Part of a small language model's weights: 50.6M parameters, untied embeddings.
Each number is 50 + 12 x the weight over its row's rms, rounded and kept within 0 to 99. Layers, rows and columns count from 0. The size before them is the row's rms in percent of the matrix's.

# layer 3 MLP gate, 1216x448, rms 0.0999, rows 405-476, columns 352-383
095:70 60 66 62 64 46 49 49 66 57 42 56 72 50 33 53 43 51 40 47 63 55 29 35 52 51 37 72 57 33 36 50
095:42 48 48 57 59 54 43 71 39 46 58 54 35 54 55 32 32 52 39 30 23 34 58 37 38 33 56 52 41 55 50 57
098:59 39 42 56 28 53 65 68 42 55 47 74 23 62 41 74 42 61 27 54 68 46 47 45 55 44 48 71 44 46 63 38
102:64 36 39 55 56 25 76 34 47 47 57 33 63 55 63 48 52 47 69 49 39 67 60 52 59 45 45 26 47 55 61 54
109:56 66 36 69 46 59 41 52 61 51 57 56 34 40 61 50 63 49 35 46 52 62 47 18 54 72 42 49 51 61 43 44
101:56 62 45 41 47 48 54 63 38 40 41 35 53 51 48 44 44 37 61 50 38 70 43 78 53 54 32 51 38 79 51 38
096:50 57 36 40 66 39 53 63 50 60 52 63 34 39 29 33 33 50 58 46 48 46 44 53 56 60 59 56 59 38 44 57
104:56 56 46 51 39 46 45 42 53 68 43 53 48 31 51 47 59 55 61 48 51 65 41 48 53 67 40 39 62 75 58 51
102:48 42 47 44 47 57 30 46 37 41 52 72 44 53 40 61 45 79 48 52 40 35 54 34 23 47 51 59 45 44 43 53
107:53 37 44 60 60 41 75 36 56 56 50 47 43 36 41 30 51 36 60 57 48 58 38 62 68 48 47 40 35 53 65 43
100:51 35 34 65 50 46 56 66 55 37 58 44 34 59 50 51 41 60 55 43 45 78 55 58 45 39 57 49 48 46 39 51
104:51 41 56 39 36 49 57 46 59 56 49 56 59 43 56 42 39 53 44 23 48 56 60 51 38 43 68 41 41 46 51 67
104:41 69 37 52 46 55 55 46 41 54 66 43 35 72 45 45 43 47 38 55 47 35 59 56 75 50 51 67 65 34 31 58
111:51 49 45 39 26 58 42 52 59 56 42 38 36 57 44 48 50 61 60 53 32 58 39 65 34 57 54 51 62 72 34 58
103:61 60 50 47 66 47 43 63 54 70 72 43 51 59 33 59 40 60 71 52 42 39 61 51 41 43 66 28 73 45 48 28
098:33 56 26 48 40 60 79 44 31 39 48 69 42 63 74 48 52 67 61 52 31 45 22 55 49 50 37 34 46 74 55 49
101:47 70 33 43 52 54 51 38 62 66 56 54 22 59 68 72 48 60 48 43 57 35 34 55 55 41 57 41 72 26 52 59
098:51 53 47 50 41 55 59 65 62 18 63 73 53 56 58 46 49 57 40 53 72 53 46 67 55 35 61 47 61 39 44 49
094:55 31 39 59 67 46 53 66 41 53 54 48 59 50 30 43 49 55 49 38 49 66 60 47 28 46 48 66 41 65 57 46
103:71 60 54 48 54 28 36 46 80 61 53 55 53 57 45 64 60 19 61 39 62 55 43 67 42 68 54 57 44 63 66 58
105:54 47 67 39 51 57 47 72 41 53 44 41 66 55 08 43 58 51 44 55 53 49 74 52 42 41 53 54 60 32 67 33
098:52 28 53 61 58 40 69 66 61 45 62 37 63 66 50 38 45 68 53 56 50 58 38 49 71 56 56 53 60 39 55 55
094:27 52 52 52 45 37 62 38 43 42 67 48 58 52 36 46 58 33 52 54 54 47 69 49 56 34 48 59 66 62 22 45
102:55 59 53 68 71 45 48 48 57 57 79 52 39 51 51 61 52 65 64 53 55 65 32 35 57 31 39 53 77 28 62 56
103:58 29 22 65 28 36 59 27 51 48 57 49 62 58 43 37 24 56 72 25 49 53 76 57 51 50 51 47 65 56 59 46
101:40 54 52 51 75 64 59 70 45 56 39 34 40 37 53 54 60 48 59 76 44 52 44 45 47 53 54 28 64 48 46 20
103:50 51 47 66 40 59 56 46 51 71 41 31 69 55 47 46 59 54 34 44 82 69 68 38 46 45 37 58 45 52 69 57
097:53 46 68 38 61 35 61 79 60 59 48 45 63 38 64 46 45 42 53 56 44 66 26 44 33 42 49 60 36 42 51 50
097:47 25 53 33 44 52 32 62 38 69 50 58 46 69 49 49 56 68 63 49 45 53 38 54 45 34 37 60 20 66 60 70
102:54 49 68 52 67 55 72 35 68 50 35 51 68 64 49 77 35 59 58 59 33 39 42 53 57 55 42 62 39 36 31 70
099:37 76 55 62 44 66 54 58 31 56 35 35 57 56 43 43 62 57 45 30 79 30 49 31 49 48 49 59 60 37 57 69
104:59 50 28 58 42 85 57 41 69 38 66 52 36 61 35 48 60 47 69 54 14 44 61 53 44 54 65 43 63 45 43 42
094:69 53 34 44 59 43 41 51 42 51 57 45 44 55 64 64 52 47 50 50 69 67 48 66 31 51 44 72 80 53 56 39
094:22 59 52 38 43 39 71 44 60 41 49 64 44 43 29 68 57 35 26 59 48 42 39 38 64 47 42 38 45 37 57 28
097:43 60 57 27 40 64 43 73 52 45 53 51 45 58 59 53 64 57 41 56 61 56 36 38 45 59 53 47 44 66 54 45
090:50 64 52 53 52 46 43 52 54 48 52 57 28 54 61 65 31 37 50 60 47 50 53 66 51 30 44 33 56 42 66 75
099:59 48 27 59 59 60 49 48 44 46 34 62 34 43 44 60 46 58 45 50 40 50 46 35 48 66 58 39 38 46 36 64
101:60 50 43 43 46 53 65 41 28 48 46 49 51 55 45 44 46 48 40 64 38 58 57 48 37 78 52 47 67 48 34 50
100:40 46 49 43 66 48 37 55 47 32 66 49 53 66 48 69 46 54 42 61 43 30 63 53 53 58 57 27 51 46 34 54
102:59 47 51 59 42 56 60 57 39 60 62 45 59 72 36 61 48 50 47 57 34 76 64 47 61 40 40 63 54 46 47 44
106:62 54 35 35 33 49 38 62 55 48 57 43 55 35 50 34 47 51 33 42 29 52 38 63 59 68 63 42 47 49 67 42
104:58 52 45 51 55 55 31 49 62 34 52 49 68 41 57 33 43 27 37 39 47 36 59 65 61 50 41 41 52 40 53 53
101:56 68 51 55 38 41 65 48 61 53 54 66 38 22 61 52 62 47 43 58 27 67 33 41 35 43 33 60 49 42 32 40
102:78 50 58 60 33 47 47 50 46 39 58 57 42 50 72 64 48 44 45 38 52 32 53 37 27 62 53 62 66 33 57 71
095:43 34 42 55 60 48 56 44 61 59 50 55 70 46 57 50 30 62 57 42 29 38 45 38 58 67 46 52 50 53 42 60
101:55 69 54 58 18 98 48 48 37 28 58 40 63 38 42 35 44 28 56 63 59 24 44 56 57 59 42 55 72 36 50 51
097:34 43 46 41 58 29 42 39 79 49 57 48 28 55 42 45 62 70 55 61 40 58 49 67 55 68 57 52 58 45 65 67
104:49 47 54 40 44 60 63 47 38 40 66 47 37 34 38 48 42 45 44 53 47 58 58 52 35 57 31 50 47 60 67 60
098:61 35 23 43 38 50 23 64 34 50 54 57 52 69 56 46 59 43 57 67 54 65 35 55 51 55 52 46 49 52 53 29
101:46 48 57 43 42 58 28 56 44 41 58 52 40 45 48 72 65 37 46 45 44 53 57 44 43 54 70 45 45 44 47 57
099:68 47 42 48 56 40 41 60 60 63 64 58 44 48 29 40 59 60 60 42 35 51 68 46 87 44 59 62 41 48 75 42
101:30 53 67 67 52 48 65 49 56 46 69 40 80 36 70 57 82 39 58 47 46 43 32 39 70 47 41 61 48 47 24 48
102:38 46 36 70 62 31 59 48 44 17 47 55 48 45 63 39 46 38 79 35 57 43 57 53 71 43 34 52 70 60 67 59
102:47 58 39 51 48 39 43 52 56 47 49 47 57 56 24 47 65 52 56 40 55 44 64 59 46 56 54 45 42 56 43 62
090:66 66 60 45 52 61 59 39 37 39 37 44 46 44 39 52 34 46 60 30 46 57 45 38 44 55 62 51 41 43 48 52
101:70 41 32 58 39 47 50 31 43 48 86 74 50 63 62 38 48 59 52 70 36 62 51 53 60 53 50 35 76 47 64 42
095:47 54 54 58 34 54 34 40 69 89 63 38 49 46 61 43 60 46 40 33 42 50 52 42 53 28 58 59 46 57 48 52
100:62 38 40 55 67 48 45 49 38 46 30 52 50 58 57 42 50 62 60 61 66 38 55 47 41 49 40 44 42 44 40 41
106:45 56 39 63 56 68 36 72 32 26 47 28 50 55 25 49 42 38 58 47 50 45 19 63 70 47 57 52 31 59 44 51
102:49 52 21 67 57 64 57 41 43 41 40 47 51 51 42 34 33 63 75 54 68 34 58 50 47 51 53 71 23 50 52 40
097:44 38 48 53 38 43 44 54 39 58 49 47 52 40 76 65 55 62 43 53 52 43 51 64 62 47 70 40 51 55 31 43
103:72 66 52 59 44 50 54 53 50 56 41 63 53 30 56 51 43 23 34 48 71 39 58 53 54 63 51 56 44 61 39 55
102:46 52 46 58 50 49 52 69 51 56 67 54 43 46 69 57 78 67 49 48 50 48 23 25 50 76 46 55 59 51 51 57
096:49 62 39 64 55 56 61 56 43 42 53 43 79 45 54 48 43 65 55 44 43 77 58 38 30 52 49 45 45 28 70 39
100:42 75 46 51 74 43 39 56 54 42 52 55 55 52 52 50 53 54 63 57 24 49 38 56 62 50 43 47 40 63 61 52
100:68 63 46 61 23 64 66 73 65 53 69 55 57 43 71 51 40 44 70 57 36 45 47 61 52 63 45 38 43 48 54 48
103:47 59 38 51 55 54 45 68 58 58 49 61 60 51 55 40 37 48 55 30 61 57 47 59 46 63 59 45 37 35 34 55
098:64 27 42 45 73 49 57 46 78 61 47 79 42 45 42 64 54 49 61 50 56 34 60 49 41 56 59 53 47 67 20 59
102:53 58 55 39 54 50 28 43 61 77 51 36 48 31 76 51 54 57 27 23 64 33 36 56 61 33 53 49 70 43 31 76
101:64 62 57 64 62 42 59 54 48 33 52 72 32 51 35 40 40 16 71 53 34 54 53 56 55 44 42 42 47 85 57 41
097:65 42 41 69 42 35 54 50 47 55 41 59 60 34 65 40 32 38 27 41 64 46 73 22 53 34 53 47 59 50 48 68
098:48 37 49 58 67 40 38 45 64 40 40 45 50 54 54 41 40 21 59 39 53 63 51 43 33 52 60 62 45 63 55 47
# layer 3 MLP up, 1216x448, rms 0.101, rows 405-475, columns 352-383
094:33 53 33 35 68 53 47 47 30 56 36 59 63 62 43 41 35 59 60 62 43 71 54 17 31 53 49 51 65 42 72 50
099:36 51 27 70 41 55 58 71 42 40 58 66 51 59 08 66 37 56 49 50 56 41 54 64 49 52 37 58 57 56 38 77
097:43 60 47 35 49 71 26 54 40 44 59 44 41 67 40 14 59 36 56 45 39 37 22 52 50 46 59 39 40 41 54 53
103:60 72 69 52 50 51 46 54 41 46 40 64 49 35 46 71 47 47 58 41 64 30 46 68 66 63 55 62 44 48 43 60
104:45 47 46 64 70 60 58 58 44 52 33 56 46 63 24 56 52 44 65 64 39 47 57 45 48 62 32 31 55 45 43 60
100:50 37 37 51 28 46 33 56 27 56 62 48 62 56 52 35 49 59 64 45 37 43 66 50 43 40 48 41 71 51 40 38
098:67 36 73 52 35 68 60 55 67 45 57 43 66 50 36 61 69 48 72 58 56 61 59 51 42 66 39 62 46 73 65 56
106:25 52 45 59 40 60 56 53 53 63 65 49 42 63 56 43 45 37 33 48 41 53 73 41 55 55 39 60 53 73 47 47
102:50 40 70 37 57 42 52 47 72 32 51 79 40 43 66 38 58 65 49 38 67 42 45 57 38 43 87 64 57 37 45 50
101:56 63 55 37 51 58 60 52 23 41 59 46 40 51 53 48 45 58 51 49 67 56 75 56 54 58 54 56 58 81 68 39
101:48 52 55 56 44 36 61 51 64 38 30 34 52 84 61 67 70 53 50 49 60 38 33 47 44 56 56 37 61 43 40 51
105:40 61 55 56 43 45 38 54 39 54 67 47 42 51 42 31 52 70 38 31 52 35 61 67 60 53 62 61 62 52 35 57
101:51 48 62 52 44 59 66 43 47 31 40 46 45 69 43 24 68 61 50 60 45 46 38 62 50 36 44 43 50 40 39 71
104:40 42 21 45 51 36 59 59 69 54 40 52 51 49 31 40 36 64 46 37 29 44 62 45 34 55 50 44 69 44 48 35
104:39 59 62 20 40 67 60 22 55 61 47 41 48 22 57 57 47 44 38 45 60 49 29 48 64 60 51 57 46 56 48 66
104:49 43 37 55 43 67 27 35 58 38 37 57 65 51 39 51 50 59 47 57 61 63 37 55 40 60 47 55 66 61 70 62
104:44 39 43 42 59 68 71 36 51 61 60 48 40 58 54 31 55 27 55 32 39 67 43 50 57 32 67 29 41 65 57 33
096:57 26 48 42 49 50 42 73 44 79 53 33 53 48 57 43 49 37 60 56 31 37 64 47 54 43 52 57 59 47 39 50
093:48 41 41 55 62 48 65 44 39 33 55 43 55 43 42 62 50 52 57 56 41 41 48 57 66 53 63 50 47 37 64 56
107:36 55 68 57 63 26 57 54 81 61 57 59 62 55 46 39 40 55 48 33 56 52 51 49 55 58 40 60 71 34 45 37
103:58 46 37 45 59 41 38 45 46 54 53 47 69 63 70 78 62 48 35 49 43 49 52 40 35 65 33 38 61 48 48 35
099:57 54 55 62 59 17 29 70 62 63 64 43 56 51 22 54 45 61 51 52 57 41 57 38 53 35 67 55 58 52 46 58
094:42 66 69 44 40 53 41 44 50 46 54 36 50 51 62 48 59 39 26 40 34 51 64 41 41 42 64 44 50 54 39 61
096:56 40 63 52 54 74 58 36 34 44 61 41 71 51 67 45 64 38 60 45 39 61 48 50 71 39 51 38 48 59 55 43
099:46 44 46 37 32 69 67 55 57 52 47 58 30 37 43 50 53 56 51 68 69 44 68 62 59 83 30 28 51 45 39 69
101:49 35 52 43 63 52 78 47 63 51 57 44 29 47 43 41 38 63 53 52 43 49 52 44 51 54 37 56 54 46 60 44
105:33 65 44 47 49 42 61 50 71 40 22 64 59 46 52 63 46 47 58 49 44 41 52 46 50 39 54 57 92 53 62 61
100:84 55 46 39 50 48 60 57 20 43 61 47 57 61 53 41 49 36 46 56 46 30 42 49 62 70 50 46 30 53 44 57
095:66 51 51 50 51 64 67 52 54 58 42 50 50 52 61 38 60 50 38 46 27 46 49 61 47 24 54 41 62 41 24 36
100:47 57 43 35 37 56 52 55 26 67 32 42 68 70 56 57 65 41 54 86 50 81 73 42 54 67 40 68 30 49 56 74
101:53 70 27 76 60 67 46 50 33 62 40 59 60 35 52 52 47 40 55 42 54 46 30 53 57 42 63 51 46 54 57 74
098:34 55 56 47 48 45 29 63 55 64 60 30 58 52 31 65 38 40 47 57 35 65 40 60 66 49 43 55 64 59 40 54
097:36 32 71 55 52 40 64 40 61 49 40 32 49 36 52 52 35 38 46 52 57 41 41 36 54 41 56 40 43 45 58 58
094:55 44 24 48 57 36 33 73 57 54 51 42 67 30 59 74 31 68 69 56 40 78 43 67 73 49 50 64 60 51 50 52
099:36 18 47 50 33 43 39 42 36 54 45 54 39 49 54 78 54 22 34 43 46 48 09 58 37 43 26 50 30 47 47 58
091:58 46 50 49 51 48 52 56 44 22 60 54 49 45 54 58 50 51 56 40 57 46 31 42 49 60 52 25 50 55 56 40
103:45 35 35 49 42 46 49 63 42 54 61 32 56 43 52 41 34 48 32 59 52 63 71 26 31 46 47 61 32 49 73 43
102:63 48 45 36 67 51 45 54 50 37 55 49 47 70 50 41 42 56 55 59 35 31 55 59 23 54 45 70 54 62 44 60
097:38 38 74 58 57 40 65 76 52 61 44 65 49 46 47 33 46 58 60 34 54 36 73 32 37 39 65 67 43 49 53 64
103:55 66 42 35 35 50 55 54 25 47 43 54 63 51 56 41 79 43 65 63 50 48 50 43 52 52 57 65 57 70 50 69
102:38 41 43 43 39 56 55 71 54 46 52 48 44 51 70 63 43 52 51 56 56 33 65 50 35 55 36 55 60 76 39 79
098:62 30 43 61 53 44 68 63 31 48 40 49 45 32 62 54 56 55 61 41 47 53 65 56 42 44 30 42 43 60 52 79
102:31 61 76 54 59 55 36 46 53 62 57 35 39 46 41 39 60 15 41 51 64 60 77 45 24 40 55 19 36 45 40 44
101:38 33 59 32 44 42 54 57 58 63 43 58 43 61 42 64 29 52 54 47 55 41 36 31 50 24 61 36 72 47 52 47
100:49 62 61 66 37 35 53 48 51 51 56 67 52 30 74 51 61 34 63 64 53 51 52 62 22 56 66 51 45 53 49 68
104:62 39 44 37 57 47 44 32 59 48 44 59 22 37 90 35 33 62 61 47 48 71 39 55 39 52 51 72 41 70 73 48
101:43 29 41 66 50 50 45 43 47 59 40 47 46 56 62 61 45 58 40 85 39 43 58 68 53 58 33 37 56 66 44 54
099:63 33 22 47 66 34 68 58 57 77 56 70 44 77 57 88 53 60 46 30 65 56 51 38 45 30 68 52 55 54 35 32
097:25 65 56 44 40 44 57 33 37 56 53 38 37 61 40 65 52 50 51 52 53 48 37 55 61 71 47 43 41 66 45 62
097:73 73 39 37 66 48 31 33 56 68 62 47 62 79 32 54 82 43 57 32 61 55 46 42 74 32 44 50 37 63 26 60
102:48 68 49 56 43 47 50 34 62 55 87 36 67 49 41 56 61 62 58 50 58 44 53 52 50 66 68 53 43 49 44 43
101:57 35 42 39 44 57 44 43 50 31 52 41 48 56 42 32 68 41 66 54 66 52 48 36 56 49 67 57 35 64 47 57
098:34 44 42 49 57 58 63 27 67 52 54 51 49 47 70 48 69 30 20 48 51 41 55 51 39 24 76 49 43 75 48 30
103:47 42 37 56 47 69 45 57 40 50 46 37 58 41 60 25 36 32 49 46 71 31 25 29 56 41 36 43 71 45 55 48
091:41 59 39 30 61 52 23 49 31 71 62 56 40 40 49 37 51 57 38 52 43 58 49 59 42 53 40 39 58 62 36 38
104:63 28 47 39 42 50 46 64 63 35 44 28 69 49 29 35 59 66 66 72 41 55 79 43 37 45 32 34 53 43 36 67
099:51 54 39 49 30 61 58 34 47 40 36 48 57 51 48 49 48 36 67 42 57 66 37 43 42 80 50 37 50 57 64 47
097:67 24 33 60 54 56 60 57 30 56 31 45 51 42 48 46 74 67 62 34 49 58 39 55 56 47 53 37 48 50 37 51
105:49 74 44 48 63 48 47 64 46 52 43 34 63 58 51 62 37 59 60 42 43 70 54 52 58 54 60 62 36 68 30 51
103:54 41 47 36 47 53 29 43 47 19 42 53 51 71 45 69 50 51 21 54 47 68 70 57 46 50 62 61 37 19 50 55
098:41 59 67 42 52 60 22 47 48 32 48 50 42 51 55 53 46 34 68 59 54 54 58 48 44 68 55 57 51 73 65 56
097:54 66 38 25 42 44 60 42 43 51 47 66 32 57 72 51 34 52 49 33 35 42 62 54 50 52 69 52 47 75 46 43
098:52 63 50 62 42 53 47 49 61 37 69 64 70 70 61 36 38 85 63 54 37 40 53 40 64 44 47 46 57 58 37 41
099:60 53 61 43 51 21 40 56 41 45 43 60 38 44 42 53 53 26 73 49 41 49 50 71 47 53 60 70 39 57 37 48
095:69 23 53 65 42 56 56 54 44 39 40 67 65 55 40 49 65 39 47 45 57 49 52 38 47 48 52 44 76 56 31 51
095:60 52 54 48 38 46 50 32 67 70 38 44 63 36 51 52 50 37 35 46 43 66 35 20 22 50 47 58 45 55 53 34
097:36 49 46 29 49 49 39 42 56 59 53 56 61 49 60 35 62 58 38 62 36 47 56 49 42 56 35 53 50 45 14 49
096:69 66 45 43 55 30 49 57 60 37 43 72 65 41 75 32 59 53 51 37 71 70 56 46 73 45 57 47 73 59 32 42
099:71 58 48 53 50 62 38 46 60 30 33 70 64 44 44 55 59 58 51 31 34 41 53 56 31 46 52 60 51 46 41 28
099:54 73 33 27 40 49 36 28 49 49 52 43 52 46 34 66 91 44 50 48 43 49 67 59 65 30 57 55 13 37 34 51
103:54 55 58 51 60 35 48 67 44 58 44 40 34 63 46 41 38 44 41 36 54 53 59 36 58 44 49 23 55 54 39 70
# layer 3 MLP down (transposed), 1216x448, rms 0.191, rows 405-475, columns 352-383
096:42 52 70 52 46 54 38 63 65 32 29 54 53 46 55 38 48 57 53 62 63 66 54 47 53 57 54 62 56 35 58 56
100:74 31 30 27 35 57 66 45 49 53 49 63 76 39 68 52 49 55 37 27 35 51 49 43 48 47 65 64 54 37 54 52
098:57 32 55 32 49 34 42 53 41 54 39 54 52 38 44 52 51 45 70 44 53 81 60 61 31 49 53 27 54 36 41 44
103:70 41 67 50 48 36 58 63 61 49 55 52 46 48 54 40 60 48 48 56 74 60 49 49 33 63 47 46 47 48 45 65
103:51 54 39 45 49 49 45 53 41 42 44 44 63 67 60 45 70 63 48 42 37 52 60 81 79 17 48 50 25 68 55 36
101:54 60 64 34 63 45 58 58 27 43 58 31 53 57 44 50 42 41 62 49 37 40 46 43 57 36 31 49 62 62 49 61
101:71 65 52 44 44 70 76 53 55 37 59 43 67 52 61 48 48 63 41 70 47 40 52 33 57 48 45 34 33 69 49 43
105:55 28 48 51 59 52 58 44 72 53 66 59 47 50 51 58 74 55 48 53 49 76 59 46 52 63 47 55 53 58 45 53
106:41 47 39 46 36 71 27 66 22 37 51 61 55 53 62 45 36 58 55 54 53 65 37 56 43 54 54 55 51 41 53 61
101:35 56 55 65 57 53 76 35 64 54 41 46 62 51 52 71 53 39 39 60 32 39 63 66 60 62 68 50 31 59 17 45
102:51 43 50 35 74 68 38 39 55 61 69 42 50 60 43 46 20 36 40 46 59 50 52 71 40 58 38 61 50 54 31 48
106:69 52 40 52 49 83 26 58 38 58 46 60 42 42 63 38 48 76 40 72 46 38 34 32 67 43 53 52 72 57 63 46
096:71 71 51 57 52 56 60 57 55 54 41 69 60 50 65 40 51 35 44 87 50 45 36 66 66 38 47 42 37 53 51 51
104:62 30 60 38 47 68 36 63 62 68 66 33 37 41 49 39 48 49 45 57 55 55 46 63 73 30 42 54 56 61 39 42
106:23 34 37 46 57 47 40 27 82 37 36 43 34 41 68 55 56 64 40 55 47 56 42 48 43 58 31 52 39 54 37 65
102:52 37 47 43 42 57 52 61 66 48 33 45 37 42 28 58 44 57 52 55 42 55 64 57 41 55 57 41 51 47 30 45
103:35 42 42 37 51 83 52 39 13 44 49 35 44 64 58 44 59 63 45 13 32 56 61 54 58 54 50 59 41 64 49 37
095:68 56 58 37 53 52 34 64 47 52 64 36 56 48 52 46 57 43 69 40 59 36 46 44 50 53 42 64 49 44 43 23
096:54 56 39 46 68 57 62 59 28 44 69 46 35 50 45 58 39 48 48 55 87 38 23 60 47 45 52 56 56 69 38 46
106:41 29 68 68 49 43 69 69 38 55 55 59 21 31 63 40 30 38 49 67 40 60 54 26 52 68 50 35 43 47 76 53
103:54 25 47 57 51 40 65 62 63 35 72 35 50 47 55 57 32 39 61 53 40 60 43 57 44 46 42 71 42 25 65 61
101:53 52 43 53 47 54 56 47 19 35 73 43 39 72 48 48 31 60 53 55 74 57 38 31 31 53 39 34 66 59 57 39
094:59 35 58 55 53 64 53 89 52 60 41 62 48 60 53 44 45 84 50 50 41 41 33 61 41 60 47 43 54 63 52 50
097:47 38 63 52 26 62 38 50 32 43 55 65 45 49 31 44 69 61 65 68 41 65 60 59 18 53 22 48 47 56 55 57
102:51 41 50 55 51 54 45 45 49 27 64 33 58 38 31 46 53 25 54 29 51 54 33 78 55 51 54 57 67 39 65 52
099:50 52 66 40 46 37 40 40 54 32 44 32 54 41 22 66 62 46 33 37 16 38 41 61 52 60 22 41 65 41 35 77
102:55 54 38 56 43 42 27 45 59 48 49 53 27 50 30 42 31 41 31 54 47 38 70 33 42 48 54 47 31 60 46 53
099:35 40 59 55 46 47 50 51 33 27 51 53 44 38 54 42 35 37 69 44 51 39 68 59 42 72 65 46 52 46 48 26
099:24 51 42 43 61 46 24 69 44 61 57 45 37 31 48 49 24 65 46 49 48 58 40 53 37 57 58 37 48 60 59 51
101:48 51 67 55 42 60 31 35 44 56 43 37 46 63 50 46 82 45 37 74 45 57 50 65 59 40 53 56 43 35 69 53
097:34 54 34 65 53 43 44 59 62 49 57 37 63 38 56 51 63 52 50 41 46 60 43 59 44 65 59 44 56 39 55 49
104:46 31 66 51 52 79 41 38 66 51 72 52 39 49 57 61 62 64 46 51 45 60 34 42 49 47 58 39 44 52 55 47
094:37 49 61 52 51 47 59 51 47 42 48 53 57 44 53 33 59 60 63 64 48 56 65 51 58 34 66 52 50 41 36 54
097:71 57 75 52 44 55 47 69 79 42 52 55 42 47 45 62 39 40 43 40 55 24 38 42 49 47 76 33 31 56 81 47
093:47 40 65 57 26 56 54 69 49 59 40 72 49 68 50 45 33 55 48 53 59 67 45 35 48 70 49 60 61 41 62 38
093:66 59 54 54 53 54 58 38 53 48 58 59 56 55 46 54 34 51 47 47 62 56 53 21 34 44 50 52 35 62 52 47
102:43 50 41 69 43 55 25 48 42 53 52 41 55 26 49 79 52 57 59 18 53 53 50 55 65 49 73 74 59 50 53 51
096:59 55 54 66 46 59 55 41 47 48 48 49 78 57 50 45 66 42 64 64 47 55 34 52 43 55 34 41 64 59 54 43
099:53 47 41 43 58 44 33 49 55 29 24 53 42 48 43 48 63 49 49 26 48 43 59 55 54 34 59 46 51 55 34 71
101:61 51 64 60 42 40 74 35 44 51 53 48 44 72 55 40 29 40 27 46 65 57 47 53 40 40 68 50 26 50 38 60
101:44 56 39 65 43 50 64 34 67 54 49 33 37 41 45 56 64 48 65 54 44 32 25 59 68 58 53 62 48 48 53 55
099:53 70 39 66 60 64 37 45 54 26 31 53 45 53 64 35 58 51 48 21 56 40 50 56 29 45 45 65 55 62 19 53
100:46 53 41 72 47 48 48 58 46 53 37 59 58 37 45 42 47 42 52 47 73 53 61 56 43 42 60 41 53 25 57 48
097:72 25 76 51 44 51 39 79 51 53 45 59 64 52 68 48 43 45 51 42 67 41 82 44 45 72 54 48 64 64 62 63
102:60 48 71 47 49 55 45 38 45 58 60 53 70 33 61 54 37 53 42 40 56 37 66 54 31 64 68 38 47 68 50 56
105:37 45 50 58 35 40 67 47 47 46 76 40 43 64 43 58 55 59 69 39 42 68 43 65 42 35 49 39 27 54 61 42
103:57 63 38 47 40 52 58 41 58 63 55 60 35 53 53 56 50 50 48 52 47 55 45 58 33 66 45 56 50 55 48 48
102:66 53 36 40 51 57 48 48 51 55 42 61 63 56 61 61 55 59 59 52 45 39 46 66 49 50 32 54 67 73 64 45
098:35 64 55 48 51 37 41 44 41 65 61 45 64 65 59 43 52 50 67 46 63 66 58 38 66 53 68 47 69 53 72 63
099:57 53 31 28 49 36 51 42 36 23 30 32 46 58 56 56 53 19 49 47 57 62 59 50 43 45 43 44 43 38 36 77
097:57 57 62 53 68 51 62 67 50 47 68 62 41 61 65 57 54 61 53 22 46 59 39 39 53 46 72 46 46 48 34 37
102:36 41 65 49 60 61 44 53 52 55 68 53 26 50 50 40 48 16 65 71 47 52 47 60 37 45 48 43 50 45 71 51
100:71 29 60 36 65 61 43 65 53 66 60 57 46 50 42 43 56 50 56 69 45 25 31 40 51 49 56 38 78 36 60 33
104:59 48 56 35 33 37 63 36 43 47 48 58 55 69 72 58 63 56 46 48 57 61 68 56 45 39 50 49 39 43 68 61
098:46 40 49 50 53 29 48 54 75 59 48 61 52 50 62 15 53 38 37 51 60 33 40 68 42 49 21 34 46 72 49 27
103:52 84 42 37 61 59 30 44 51 50 31 44 39 48 60 68 50 39 50 44 53 26 51 48 36 47 24 53 39 62 60 60
099:49 56 54 50 43 58 30 36 39 28 40 67 56 55 41 59 60 72 54 50 62 57 54 33 49 48 54 38 42 40 52 62
102:54 57 68 57 53 59 58 58 54 49 36 82 67 37 56 13 51 38 64 46 56 49 50 59 40 13 63 37 28 65 48 54
104:48 54 50 49 55 44 51 46 46 59 16 35 39 48 47 32 42 54 42 63 50 63 61 54 65 45 63 48 46 56 55 37
100:54 51 08 54 62 58 40 42 34 47 50 46 64 49 56 53 68 58 48 53 55 52 37 72 55 65 50 31 52 64 55 71
099:38 53 36 40 44 49 76 68 37 44 38 50 61 42 58 62 70 48 66 49 50 43 59 54 58 54 18 33 72 58 48 56
099:60 41 47 54 48 63 56 52 49 25 61 68 48 37 36 48 44 33 54 57 63 35 43 41 55 28 64 62 61 47 29 32
098:28 56 50 42 43 50 53 51 54 51 25 52 54 53 38 45 44 43 43 28 62 44 61 74 45 56 48 48 46 46 50 57
102:37 45 57 45 53 45 58 43 71 51 52 38 37 58 48 63 65 45 56 37 61 64 64 61 55 63 73 74 47 65 59 43
096:56 46 53 56 49 56 53 34 61 49 68 40 65 67 31 46 53 64 63 66 45 45 66 74 49 41 61 39 69 47 64 39
100:22 48 80 48 65 52 34 28 65 54 48 57 54 36 23 62 62 44 43 72 56 61 46 57 41 49 54 57 44 45 65 46
101:45 34 53 44 39 41 40 57 65 65 20 48 57 44 39 64 67 44 24 40 48 45 48 32 56 40 41 40 47 51 39 49
095:77 48 48 52 46 48 69 68 50 67 56 33 41 57 82 75 41 56 50 61 43 41 66 44 44 72 48 35 37 55 53 64
100:64 54 49 69 61 81 31 49 41 71 34 56 48 56 58 68 61 55 47 67 27 55 69 49 44 41 65 64 43 55 40 54
099:33 67 31 53 71 44 60 53 39 55 61 39 40 52 62 39 32 55 61 45 43 34 40 54 58 42 46 44 75 65 45 28
099:37 53 49 57 63 56 53 32 49 40 47 49 62 45 62 50 53 46 57 51 61 59 49 52 41 55 48 58 43 52 53 59